config = dict(
    beta2=0.98,
    decay_shape='linear',
    batch_tokens=65536,
)
Each number is 128 + 24 x the weight over the matrix's rms, rounded and kept within 0 to 255. Layers, rows and columns count from 0. Numbers have three digits each.

# layer 3 MLP down (transposed), 2560x640, rms 0.0201, rows 1852-1868, columns 256-383
156097142140092125148174130120119145143140129158132126140109157134115129161132120134113142120119117130156164134103100126150129141119108109140170129103133092127097120102119113143100094125103102119120112130112131148152149111138121124141146138118140087116124108123127140155121116105144142150120099122093134154110125128147151131131094132116102114147163118090093121144135133119134119132114
147130170144138102138103130135118114131106117154114139138112158095112123107120112108170114088135126176140104148135125162109129128146116107134128134087135130112132136160141154139111131127121091113097164131136126151107116159118127109170152083157161097115121147130121127118152139122103126139106122109097133125125132122155122135125132129149133164146145101153115144143137143137112129158119
115084131144176119139163172137108160167144150171147079134120155101149159088129103110122101140135135119135185152106110175101145103131122110162088107141135122077165195104117085113107133115132112130147155099161128076131182153133115123097083124111101105118109153164145157121147117099137080131147135113073115133113158106126062109112099103100154110143184159150149138101156147092115113143141
100117113137152124124118124127123106136158157102112124136145124128122123096122145148128122175122122121129126137157125143176139108086136117107094118142117140101101136138154154123115099128162111125133149125136142144173120094123151121125131103114112255101130108129135116144151124117128138106113142120112131104140125113135151128173125107114148121128024157133127114141151102148140134139161
139125129156096152163136140131150122126078128115140129132146129135090150123136134129153138129132134130137138133143166138103126123143105132122109155146125144151146135120117122121122135131113125144136134155090130159112114103096117138139137105141151000114154125099113125122128092131134129128098144130140136134116121124115153116135098138133127126156255149135136122167128115133164137143113
109105129141143141124129064144133137127110095138073103183122131125106143124129122133162139109102107185122145173109140109117090124125147171147147106106091120174129078099122131089120152095158129118087079130132152157132115090160141140163132128123152050138124140138130107122144096163139155128079111150100132106115133142125138093090132125090128097132177142115143155125124164159145142123118
108170122119082129125130123109133142115178137148149116127149148117162147096188098121091160103158133123101138134084122115176103138104096079127124123161112126122108099150125135162121125161109151086113108097110143151137103131190113141104113111114124161136089151132155169170117130115158133125133123132115133121129163126162146142146110162117118121099211143150145101096177114131105123112164
119121162092103101181145075108126170072140108082091137136179109114158136131125156169139124113096148137122145104128152112169139148112104075117165128128117151129128126150135112128119137092155122095120140163154183123139150155141114133160101142146127000112123132142134136134134166093115111104138163146173139136101099099129147181127136163103096119145197092125131154130133131133095145093126
180134090132152108103144079120092120099114114143122143148140101129152135137157149086093105090149116107147116122094122125155124142145143146164141117101109111145109124173081117119144109103130118141110144147158120115125132102129102127134192113120092127163120173143112140142135117082119114117113085163109088125128105108136110158132131157143137118150159123133118090118132112123169117095143
085109103131144114164097133126200143128107145148071122109051120131061110132156094158165114087124160132093146170109151134122135125113090146181086143106121149146143156087116125113118136147138124125137125063141120129092151144151059117116125163142147099114109173133090118128103141128125119130136138117113114139139106177154101118155167130134125149117104100119101152155156107118144129102144
162093155136122119086182125131130159091117109148129115118132152129151155153093083103055071103124125105139109135134151125148141143154160104118078123115147126125150082137169104137168102132098133146118159124114101131134142145101103140131120136144134160126120135128105169142140110158134108140132143137114095114132142132122122114128121129156135126187116143124134129167127107124148096145151
137092126089107116164144135120104143133135145134133107107111142087139133164094158132105151128179174127142139159178120119148122135116070135064136129147137103136138143144114088166125127112189116119126084131156133134119122123113111113127094118098153092091127112086151122105110142141106109120139109149145137139123134145145109177139154137134131169124127066114131114161124125150127119093153
121145163141137127115137108100129150115150113180139102134095159109088141124155118121174137131135130134102094133137123102141119136104131172128174135107107084152121138141122124102178143146087087106114089093112154104122120128114129126164130114117146093142129096112135126125139109121114183154117119139146155136113158087174146098106096110127149159094147122149154152129100138129161137123123
101136160118077135151114153175169109062109066085107134129124128089121151106091092164115126130088093128052149095105131139137115107059134144154155148129140142148112087108128129156147140131178079135154199123133125152117182149137160138148116162067171255110121123109117069124133121112094125153125156154147126128143140154150178109168178112109128124164055132130134117184173121104112090185134
096143133111116147143117163149112128128104094141150127134112146109129132104160115132100102128102132138137144100183121143133103108114126114138149118142141124160104120108169138103117119140133152126166107161136150115098126135166124104187131132110150122186108105137097132136123115126132173125113150150134130147159094133150115106121127145083088130135112147105127113136133142146162146138125
109132117163151113127140119163133142104088115129125112109138131140152114164156169116144186128145115083139093123107143154152171115135144111127106104133141120130134105124098135162123126101129144109143112109112101100135119125122092124111097109171179199111099140113151108124120127130116139098141139105091126090112099109110120145153137132108124123101122171109160136128154120139132103121156
118119157138094123112115107115165113136114094125127135159115160091149156134133128079134140128137112104126129116115147119161095130133125128131129119123107096131141136144157128167117132142092085097168143183155122134124120133132157107141110119144148148119109128116103108104149106106138131103126118162096125139104136113138103137120136155163116138142138163123068132129140128150156139112078
# layer 3 MLP gate, 2560x640, rms 0.0238, rows 1853-1869, columns 256-383
094101171110137125132154140122167077114115096154131147125150122132147155059121158108134133170108093144130163125134106137166125128110099146118117156106134135149158139139176113107123107108092115160122088152157080131119164122143113148148124154107135135064142175124135135141158112147126115128121152150135126111115117169121134109153118125121132139141133153118143103152122118127110153148125
167132132163145151108165122097135130128124103165137152119149102127098135145126139156107109101166106160127102139090169107156121169159141157123134149117093106098136089118094110123144093060149161116121149135110147146133127134116146091105099172116108144118136134149181116154139100154132127118064141131099109136119142092136123135100141111145123125149124097161164090150075151127116107149157
125112136121137162100175092102106101112117146134106107148107124134107142115163132147167164160154097109113185118118118138117100121151126095136122100168110119126154163134154113098129133125123121096167122123162083152104085162187138178117150123146123105155154104100122130125135112149152163129138096147104104143141157086143140151141143185120132139140136146124111110111166106151119103134118
123122142159132116191119087151133117153178078081111163155114139145177103133147113160103157085077104132075159114083090110137108123128113088120128137149082119133127105167141080117145186136153109090095163144119122129136104153142185146153106143105101145095162109134127140127136144138145102130149136085134101136085109121133136092116144148129127178136144106142107155098102113164109096101131
117155101087095163103195168129109161138139130147147154142156141106138136116125154148091135184118130111139135094121174119163135119175153108135106094147159127088140195127146107169105113165064157127169156110144088089108094113115131136124158129172110149152148122207093158131117165096095072110161116082124093161093090130117110135158156166165096135128132069170093132124121150125117118125144
146140147121181133121128169169099113123084115134114143123133131171125110137100136144124123125124120101106116147175151080108146132128127142127152129164159136124142115145107102133136168111155128134104109125137099112112141187133163120120175119123103108096135146131127135131091143111107104111139177116139138142149111137107099148091112144100102112123112109111147130138142126134147121121108
083156106112146171128123135132172137143153119154152106098137114135124112101162137129110152128162101083143107163108159125103136084133153098096093135134149109175132098149105152125143124123140125085065145114098136139131118127133136126146074090119181128149106105103124086121115108153188133140110121161080126172072127131132128126154134064112185191151158140123112130141153118107070135152111
127086090132117108148148109094108137072109178120128150157092126130156151171131170103152086132113117134125119144115097104140166130146127115137119095140119079158157108097168111141121095103144072139127144151142079172102150123124106131117154124102066130081118164099141130102111120151147081120115126131164145119163098148099121146183140126122102137146155111115143098095151120075111096128138
158116159111119117129089133122125176102143119140188133079068122148150102153139099101077134108113102104162123145132134117115165128148178143140159169147151128095109106100114168124138136138127160104118131173148128133144103135094157140144123097086129145121139101140110138103140113091103094131124155103122141126157113171137120111167139156121105128113148152171113135120104096109137144063144
120135124133096147074126129169143174141111145120099106127151128145143125109127115121126132133118100121119129107123141126132129125110163128151099140144134170126120147140174116152116115122130113107135142125127106120109095104128122117117102097092125122098145112126127170151170127100139119112129117135121153128119139129157121136120131123140149106150125146138112114165110130139129085133106
112140101148164158152139160146129156177116124131144122157123121133135134128125129139139131100086098124128117123148067132139171133150157111121128169100118159142119111146142145165126145115142124114142119123139113128137142139184148133102160128109117108106112126117146155130142153146155100082124087141131137145114147130067094106084131093108096136133131143093105157135164169118110110100112
152132143107128135132103141102103151123104135143158156163148160144141139116131150153140121130098154134123109174136097130097133129116096154127144134144181129188111118110138126114132104137083145118155144160139139114134150096097079142118119145129117109143080115171101104144124118134149129132116099135104149112135160108148105135124120104165173137122115090111156119125109151156130138115131
123155114100082113159140191164173141103097146091114144122146154092141129094106168147172090111143121134097159107111063121157106085185088116190162086122064091163121088105156097151115147063147107148144121091111109079110113114132113143107120151059147135150111093143164140163125121136128107147111134130103114101197142099170177109165079066122114170132116126072115151129182142075158194144153
147143124102137122135083118111160114125148090119127104120126142163144115148132101132153075118136110097173133106132104128132130129103174125136132074111145133137150155129153119137099121124122119127142164157143134134113128093145119112122127143093149125138100125115094121171124138134111112105155127144108137168110135148142114124109119112112094120127097132118149127177132120115124121147118
112095172113091116136119120142138162149111071132065140131116143123069103119140106153134135138135155122125109136153113125161097097068111175117158101173144169142179136140171143085146130159133118132115131143184108122138122124138119134127129124096148147120147119129104139070097088139162087121113091117135153167107120143139150120152127145182162132092123070147141110087111116157123155105149
119107088127119105171143125152150138141142158103082140123172138147150122074108116154143115107147150132097146142124152171134096138104104112128128153147142108144151136079136131121090153124131127115134157114110136093161166114135148125166155117139145132121143105105120120069114156127173134116097103114138129160166099092106144181122109110133117148147169109129102133091141139119116146151128
132079107153150138123103105116129136118141133125104096114140069124062122127182076142116113079156112151136083094073119050117151099148140138080150104079106117159161090128145140109148122159137132152138123129156141134201115118141126141124162162131170159132141127097138142155114168134160131102136122150154114125153150131120113103143141115107109136106089122140144129072128100133122145116168
# layer 3 MLP up, 2560x640, rms 0.0236, rows 1853-1869, columns 256-383
134163131125131142109097138112148125164143089118104133136129159117155116182154128136151093150118131144125105102121179164135102151140174130169165087124149103091145186106154142109138137149145100105141162135099105146111108165121129131157135132154119105121156123162142140115118123146132127135114154132131121102106127128184111127149147133122130087125144115104117121130148136125139146128134
103121126157134153115111114125177102137127144165094157134145128145124123085130118113175114127125155123105118104139101146115128102145131122116181134128149109173143132140184117138108132101136105133158133105146115143142107133179095168146132125099147125131106165135145116180103122128097109127097151107144124096101119123155124116135122136129162135120107109168165124123128109100137150151098
130129170058174153132147117150136113171145145110093126169126122098089128154131134192133144153155111094070171162145104138131106094163132112155155099170133129132159115155123138146126151090158154161169131147151100108152051126165151202134161129165125113149191110159096158134158129130146181150109101148106099143139135092139110150109142167124125124094120108117104123118161084132127133142128
109118127101077143116109146097094139128120163144127108125130113139136144154135141106138133164166156179151082154162109152139139103098167146137127124115156146091146136138112167115106117128143126160202119125120129116131169106099116115165139118148121142161104117189122064136179122076124128157119135171104115138175135129102110144118120135115146103059136134134111129150117154105112107104145
151167113150102140141082064126138146088145110086122110096142163139138170179168138151119162096141086128124115119116114104160149145115116129106129108099113125157160077130098099097131136109153091147103125167137146124135165146173161102163133169086138153099132123117092069130143103178117168142126156178101153095160175115139137132089097096111128069174118192110139147137160096128120139119139
114163122124110124143125144146148131140118111136135161138145139096137148120109132167097126134141130086141100129126091124128142085121153149099125152140133160159126139156127127143159089151137176127108121130074135112100132147141128150155109121148133119170145139109135127176105122146101102164163166156110176136151142116120140111124130158164146137151130122133132100116106117120167165109117
111080123109113113173142094099132157137078096101111167137141109120185149127119160140156056103095159124063162105101134082149135148133063126124137149148127143123135139132120135135122098094143141105135090160147148076151121119137092119086182122103087116130131158142155139087092183091164147142085140128143156081101179119150117148142120084155073100116122081096122174123150090123125150176116
120112070160128090129165078135093125107139155112145134159119115077168147174141145095133128125138122099128095127121086148132115109132122159118126133085112125163147104111099139132150104135097090122144163163169108141084123123159106118163182113100123145136114154091116163110148174112146104127129101126102106113147086139130118177150145181129138117171134127126105099086147087070117110126130
102150088120088101127137151133104139068154137130135105109092085145122136124158103121110103130135122168138115167129140155109178130087130167117146120152106119147106117095112140110127131092153126122101147151141131115185161153129183130159114102114117159159169128158094105144060125136146130105152167113143120126144153110088085085181108074107081160116127172137124160099133115115143128134113
130109127154156148112129104139152106089092137144137127114146148082130106135109119109102084127133111168129141125064136127128153159119131129124123165128121145135131137107096138128134120106133138150164119088138111125156134116108131117116141105121126130115133141135135134103126144106107129162154112110125104137142133145117126122118139122101141157151132125114153132112141122146112129143125
150143108103133131137092121110133148117134135112137148135094135115125145165136145137162104143161124118079121128135107102129135162131113116153134197155110135134128131170093113152119099112144130136123132130087112133140109136180113116152172178119160113100095135134126111092174128121137112109157125139089118132093155081132117144128121137139143114129167124135174139120112139122157120115127
105138111150153104165132110139120111124118168090113095129142101120118106105121163145156132140140152150105146080106121137106149112144120132118153159112081131122102167155133153139112074142137087146100130158114150123137118123162116125113148121094128154115151109085162129136144120106126143104135109138125136126128125133108148103159111109137100114137160135128139170119112113151127110117098
134168163119086105193143171126201091083106113082063138099143147100145146087086180140143089074125106156101169072138073167111110069170055117143131107103121071156128050128127088135111153108150060133154167123094089129087154121161106154096128095089141139115096095125149091115144121129103132154101126125133072090179166100159152173166124111132126174114146154090049115142181154096117144170139
146106086111116105159148116107087123131154114132143117146112119116142136128160124113147132138111109145137140135137122134154148160143139108096134162120141117174152157148174138098158146116170100134146097089162124141153146117138142136144146145121125107154115126124116108122123119145126135110111131163113143053140131124122129129132161156132135112114135108114098160103152135149094154092117
134085116149158156088100157161130151094122107148113174146107166130099144150137112163152149113161128121132093131155107149116135127116096156104141082134142133140154105114147137103158179112125117112152127113144118138123131135107108142170145135122140157131132163107125157131105130137145118157134152094144144110135128132127145123146136164185124122138145065146121124117142122113123121152164
121100144127162116154124135114101138159117120145157107047151099096088126122088124109084145106108070111127138127150118100138155135142149127106128135113129122110104106117134129112166110130153145125104086110094105118162121149104144174116099138095091124140144154130125131131163127152097115119138140111097171119136121115125112116073136109100108144106143146148138102117103146113141097117075
135145126113121085138127137100106111127147118106122095152115147158150085103077180101118133128117152105132173117200173183109136154108115092139134097162167153078115119114126141089135110104107134144099166104121104115057144105125123115112111110124102116128136120134124128106154113113086143137156125064117132125130129114173143128115133144126129154121142138132135082168137145112145128126138